Weights of a small GPT-style language model, trained from scratch on English Wikipedia.
Size: 12 layers, width 128, MLP 512 squared leaky ReLU.
Architecture: embeddings untied during training, some layers without attention, local attention windows, shifted keys, a smear gate, an embedding shortcut, learned residual scales, skips across layers, LayerScale.
Training: a variant of Adam for these matrices, 143M tokens.
Each number is 50 + 10 x the weight over its row's rms, rounded and kept within 0 to 99. Layers, rows and columns count from 0. The size before them is the row's rms in percent of the matrix's.

# k: layer 7 attention key, 128x128, rms 0.0558, rows 120-125, columns 0-127
# q: layer 7 attention query, 128x128, rms 0.056, rows 121-125, columns 0-127
k120 084:59 60 66 57 56 56 46 60 58 63 51 68 49 48 24 39 26 52 62 56 54 53 62 34 52 31 54 58 59 49 31 45 53 50 67 51 68 47 45 39 53 57 57 51 54 60 58 40 37 62 32 58 67 45 38 35 73 74 56 62 60 55 51 56 42 51 44 42 58 44 56 56 70 42 66 53 32 53 50 41 47 43 53 65 65 40 37 57 55 43 55 59 51 53 46 53 47 32 63 50 49 44 56 46 47 53 45 47 51 54 52 60 51 63 45 59 53 41 59 45 53 59 47 51 61 36 38 67
q121 087:37 47 32 57 58 47 55 41 42 52 28 52 60 45 58 31 44 51 54 50 52 60 56 53 47 61 46 60 64 46 55 54 46 33 42 51 53 44 51 50 42 44 50 55 55 35 44 37 41 62 49 49 44 17 38 37 51 47 41 42 65 65 31 47 52 38 35 62 56 49 38 46 38 57 57 60 60 46 37 37 53 57 23 63 29 49 43 57 45 61 40 45 42 52 50 43 63 37 46 61 35 51 51 38 50 45 46 54 36 46 43 34 63 57 40 56 49 40 47 33 37 30 41 45 68 45 51 56
k121 092:40 56 57 60 52 63 59 41 42 53 55 53 60 46 40 33 45 54 52 65 68 48 58 55 54 39 37 44 45 51 61 53 44 30 46 40 67 43 51 59 47 51 52 59 63 60 53 38 36 55 64 45 38 24 45 53 36 56 50 39 77 64 52 46 64 43 61 53 57 63 61 68 64 65 53 54 65 50 51 50 34 57 38 53 49 52 49 52 29 68 43 34 49 34 41 34 54 28 63 56 52 51 33 45 62 58 61 49 55 54 47 46 54 62 42 54 50 56 45 49 42 38 36 45 64 55 47 56
q122 075:75 49 34 40 69 40 61 58 43 55 56 56 25 39 48 61 38 31 36 39 46 38 41 35 48 39 53 64 47 62 48 39 56 65 53 29 59 59 61 56 60 60 50 35 45 47 53 58 57 55 61 47 49 68 50 63 58 36 50 46 37 43 47 52 34 66 46 54 64 40 44 46 44 38 33 53 41 38 46 66 51 52 61 48 54 54 57 45 34 28 39 47 46 45 47 39 51 53 62 44 54 42 46 36 60 49 61 45 40 38 48 62 32 46 58 50 41 49 48 56 61 56 32 43 55 61 50 50
k122 091:68 56 45 46 65 38 61 51 46 47 58 61 56 53 53 71 37 44 54 40 66 39 52 30 42 57 52 56 65 69 47 52 67 49 50 38 56 56 63 59 62 55 29 47 50 44 38 56 69 47 53 48 60 55 42 57 53 43 55 50 35 54 38 73 27 43 54 51 72 47 32 54 46 49 50 47 43 45 39 62 39 39 55 51 45 51 36 45 44 43 46 56 47 47 50 38 51 45 66 45 55 44 54 25 42 38 58 40 35 37 50 49 30 44 44 66 33 33 46 36 57 54 53 41 49 42 52 47
q123 083:46 64 51 64 53 59 40 36 70 78 45 68 50 48 54 70 58 53 55 49 54 48 46 54 47 56 68 59 59 56 50 49 39 51 58 46 55 32 58 58 45 41 62 44 68 65 38 26 53 52 48 54 54 60 46 35 40 44 49 52 42 39 57 44 45 39 42 42 57 48 65 56 57 47 41 35 58 37 57 35 52 45 53 57 69 54 69 48 51 50 59 46 54 27 50 32 39 37 55 38 38 53 43 60 45 48 43 59 56 49 54 55 47 36 49 53 67 66 70 43 56 43 64 64 53 33 52 45
k123 078:37 50 43 45 48 55 43 54 69 48 45 45 62 42 46 60 50 53 51 52 61 49 57 55 52 44 57 64 58 68 58 44 29 64 52 53 55 43 46 34 34 36 49 51 54 60 40 37 43 48 54 52 35 57 56 31 40 60 50 49 57 49 58 37 31 51 28 61 39 38 69 48 43 40 49 55 53 64 52 34 57 40 60 45 60 36 64 50 58 46 47 45 39 25 58 38 49 48 59 55 44 52 52 67 58 53 29 68 54 53 48 54 43 52 44 46 58 80 67 34 41 43 67 48 58 50 65 49
q124 097:53 31 55 37 48 59 42 36 52 45 52 60 45 55 24 49 37 64 42 62 60 28 44 54 38 65 67 54 35 60 44 57 58 35 48 43 48 44 48 77 37 55 46 48 39 39 54 56 45 54 44 47 45 36 57 64 46 52 34 41 59 51 54 36 54 48 52 52 61 51 32 51 61 47 60 54 69 39 37 46 54 34 49 52 54 57 39 50 44 48 40 53 50 46 38 34 57 63 55 40 67 29 42 45 62 48 57 61 59 40 49 51 72 53 24 60 50 43 48 45 45 45 48 49 50 30 51 46
k124 082:62 40 53 52 50 53 60 56 54 58 47 54 50 31 34 49 38 66 43 42 66 39 42 53 38 56 40 59 47 52 52 51 59 36 36 57 73 51 43 65 38 49 43 67 47 44 41 37 42 76 53 39 42 66 66 65 45 56 52 55 56 54 50 50 57 53 46 36 58 71 26 55 46 53 46 47 69 58 47 44 52 55 49 50 47 46 31 51 54 57 46 56 50 50 44 38 39 51 45 72 46 40 47 48 58 48 40 58 51 43 57 41 47 37 43 62 64 40 72 55 59 77 60 47 58 45 34 34
q125 091:39 62 62 54 31 52 65 35 43 71 57 47 65 48 69 50 64 49 55 53 47 62 63 54 57 32 37 55 47 44 41 30 59 58 45 70 37 38 46 64 41 51 43 34 49 63 54 41 60 47 56 53 53 51 47 69 49 49 52 64 54 66 51 44 50 47 41 52 53 42 42 59 39 44 44 74 59 61 52 43 46 52 58 55 28 50 54 56 62 50 47 53 66 68 56 75 49 44 50 54 51 59 53 56 39 29 57 60 65 43 49 32 43 61 61 55 54 52 60 51 44 52 48 59 67 65 37 48
k125 085:59 42 63 35 42 52 60 55 49 51 60 48 49 64 56 48 44 39 47 63 49 58 56 52 52 35 42 42 34 45 54 39 57 52 59 63 62 49 35 42 32 65 44 38 50 65 60 49 45 46 62 52 63 44 43 56 37 42 53 59 59 34 53 35 50 55 52 58 90 43 58 62 67 46 46 57 49 57 55 55 52 37 55 47 57 52 53 65 39 41 41 38 52 68 37 75 37 44 60 49 49 51 43 59 62 60 60 35 65 46 39 40 48 59 47 45 46 50 55 65 67 33 52 59 63 55 36 57